From a checkpoint of a small transformer trained on Wikipedia: tied embeddings, 3283 steps.
Each number is 128 + 24 x the weight over its row's rms, rounded and kept within 0 to 255. Layers, rows and columns count from 0. Numbers have three digits each. The size before them is the row's rms in percent of the matrix's.

# layer 4 MLP up, 832x320, rms 0.0438, rows 69-74, columns 0-159
094:109116110130181096130152126102181114127127124091130126154170147174125124112116085158136138136139140097066119176134159082124161115152108153126130132072140101120065138103142154153085150133172115119144127147148113121121114138100174087152113085137133133130141132110138145135133115133071120129173160128108123129144123100158112140143174104081083093151154093142121142132111129143083140110121136059140158112151081095162095089144153123122116129140124121161100142133176094154132146130149142
102:175112137142139160106110152129143133127109122106160105185080111119187180175109137135134162124119140157103132097118135086106146137175117108069128146110127107125102085130127098150111160081151104132125144135126117118175179162126181153139090131143141123139104092107121094143178124133121126128113139118134108126083149110162114112135084119099108153112117154131118146161130135109128077149092164145122149115164123156146155158136108092126127150126099127134135142078166137151164152105117111
093:146111134157109133184127102129117204105147144152141140116080103138144081130146155129133123140140110096142131140139129114117105144077137122129092137112086160129089117150137116147138135094149163106122137133132157092134149094171110105111173127124166156180142136170129144159128101120113107140107112126086141149075110129122113141115149120151129150136089144122099139094114124145107151148142131099135151129161116108111104154126127088096122147151165194113148126150091146110152161130108146
090:148148104106117167129127137100144150145143130130145159119129147104102109117164156101136120172138123153122095147126143113152122134081137112152114106153116118135166118132120095102133126141113120171148103125107170152151135103154140119141169154126139139159147140127126036142120112154125164138131158126125158100100141124125121118124127141121118125161094088172097157122072147133108083134158111077160149160179106115119142113142094087110153085105106155132139136168100115123116122159114139
191:102123111125129164115096110096101153121158122091172115172154132111097130109166107126109129117233128139087161102126140142119121125111124121135133143119165124137135180140134157124127145120116159129163214062133114156108090131117142124148137142116148121113096137109114117134096139117132151169150149134130136154127109107117125098129113112111141110155129134148112123118103149152138118122118075145133124131136104113129134115068140118147135109056136183144107142125150107105115104130095138
092:097158134157134158121161119141109059150110136100112120123160156160121151115119148144132145123130120086099154120091105120155136148113106124117182106122072116109083094118112126128144169153157127148119085114137119134139083107092190108124124135122159137136102105132110102171134126144161096126086113132094111106076146167115130150158149136119075158133107125078136116137085177154129132156142136133099158154147114136133121136157155097096153161124155123104138140181116120114091149121154148
# layer 4 MLP down (transposed), 832x320, rms 0.0309, rows 69-74, columns 0-159
102:123114093148126146132068122093094170123165113159129153131146142098116127117148186143144126132108112155152133099142095149148122158154128127123131130159114108113123102140112091124094131124144167094145110116138174112113104138103109137085133146090122127079116057122145152143112155153092120137121092116102107140124142134138088132128094122131120137168117154111126139166146131121117090135099133185073114108104145130178092143139164142109120128144135096118104147134111123135145076111096092
109:115125120079118118160127116117105088130137125119131130184132115124128144090120103088161132103096128137134160166148132104133180083159148125117152104142146111129078120123149139114093159143191180138096094120123112122132156123134117095132158119117142115183108160093094154138114097127091124117146123147133152153166123137148146130113118159121102099133149149101127037126076155154068100124139124092130136139102146150119126125109156125085115149093131162104146158146151103108126152105149099
096:135093122114108092164113133145147144146122145104124126147079136076148136123165107163107106085146171125144150112111085174127134153151140129136143127168143116171118162145122125140114097121139120136131072113151120138123136120117145112135120136138150132126137149096100153125153124147071084104148150084153147095127137098171115160112115106121110126117127134142123146137115155123118117158181136165172108174123119093163104098105141109126116132132123096121132144124134141177141153126101139
103:124093154164115116144111138128071061112163161121144175103132133117124179118129122121112157132162145114100154111133148146156157149141168126137171149164175183105144128122138125149116092174182115123126144127159127141135161165120079169117101135091132138112115176114149145108158154131139108103131102143157131153126113160075143130121128144114123127116151115129136125158129168148128123129123095142166118107112134145104085112115130099142099107139151121105113131138177113148155121170111143
135:125100103108195162117125092127099165133149255117108167125155118132133118122131140142122148088170137154149173109109113119148115146110106110109106135097091095186129145150109103124149110130145142087137119110115143110120116117111159165124184090150158127125142067135121143138078106129117149111116133115171137136122125112124135124167130139108145143128104161149101118114139137123153103104141116137170138139132132131113156126132097133186175109092107158126101159134141164110110130109112157
078:126111118088109149140123151164142175119123109167089139130156136128115178128174126136150111154099117077121111142123124161123108151112105125132138100109169119152093120093128161145119130138135113102115141146111109091083129145130111180167147122102108167116096168117107155095119146146116131132135161143109157131152122141158117096100173129157150127136151117124145117123093096133116144110102069139139093138125140148120178106123087151122085144134130132133156096139086170126064138129106099
# layer 4 MLP gate, 832x320, rms 0.0464, rows 70-74, columns 0-159
104:133132143124154106153174153143130124137131135095110141080146115079140163069132126069151128128130149144113127098100103153104098107151092135121131135183078117148130114092137152135133168102121105114134144098173098143116094083191124125166156110133129118139136164148094126089107128123121149145154142151152154153164108130107115123148116133109182124119192145112127137118158136130187121118136111144089140097126155130131113130168125157116113138103107115111120142132125107096092160122160129
096:147130120113155124141106140112134120131164131164100171117120129122096149137109137166154135142148117159141180117081084133159134135130150123073161080103156116113175187129068144102111142148083122128097107150138145137096113079138102124146151144104168066123109112101072159103138153152125123111102169161168133100153112127114158128144119072153132134131151148119168066136157159118096107124138156108137138135147114122121134157134148121187154127126133131157113132120109156109131146100108138
094:109142150099135094130142166128134102142138110127143126060157109111102160100156095128159138165140117102161126126140129133108124175147132124116133150135109139132103132130117101093150098139097089154116162102174138143168147080090125118100169131128154117183154111140098107118145125153169150114117126096153135108126123121138112129130142099097136113102134141136111115137099116159112121108129127116146156159150139169182135149098134131110146145098100141145150109145117128128160112172089142
168:105147131117184183111124126087119170136155117099141150150137118086102129125127138107118143085221100138128163087120144135133105143106156129115117117105137119176127189123120164097169146120105157100134182061143114138124118136120148152113150133139176112113110119140123129134059112099129141147135139106177157150167118106116121090159127112109141113145114146144125136137129159170154088124158070131118105155140133144128136128114134132148131125065081206164103169160155103083125124145108135
094:132133130148114094120121138156118125137134117129075163133090083124123140161140134110113147118145079148118114137155150083118112084153100149141162126118124125147097173128154140106084143127133133151094141106103144160120110167079101162147146155093125152140109123081156096117095112116163135129178150100142144163182125138092192095067121101127127135137130105087175150116155133122066138103149123120089146147100134149104129121107108147112100137141134118138132149142123097145135136124125151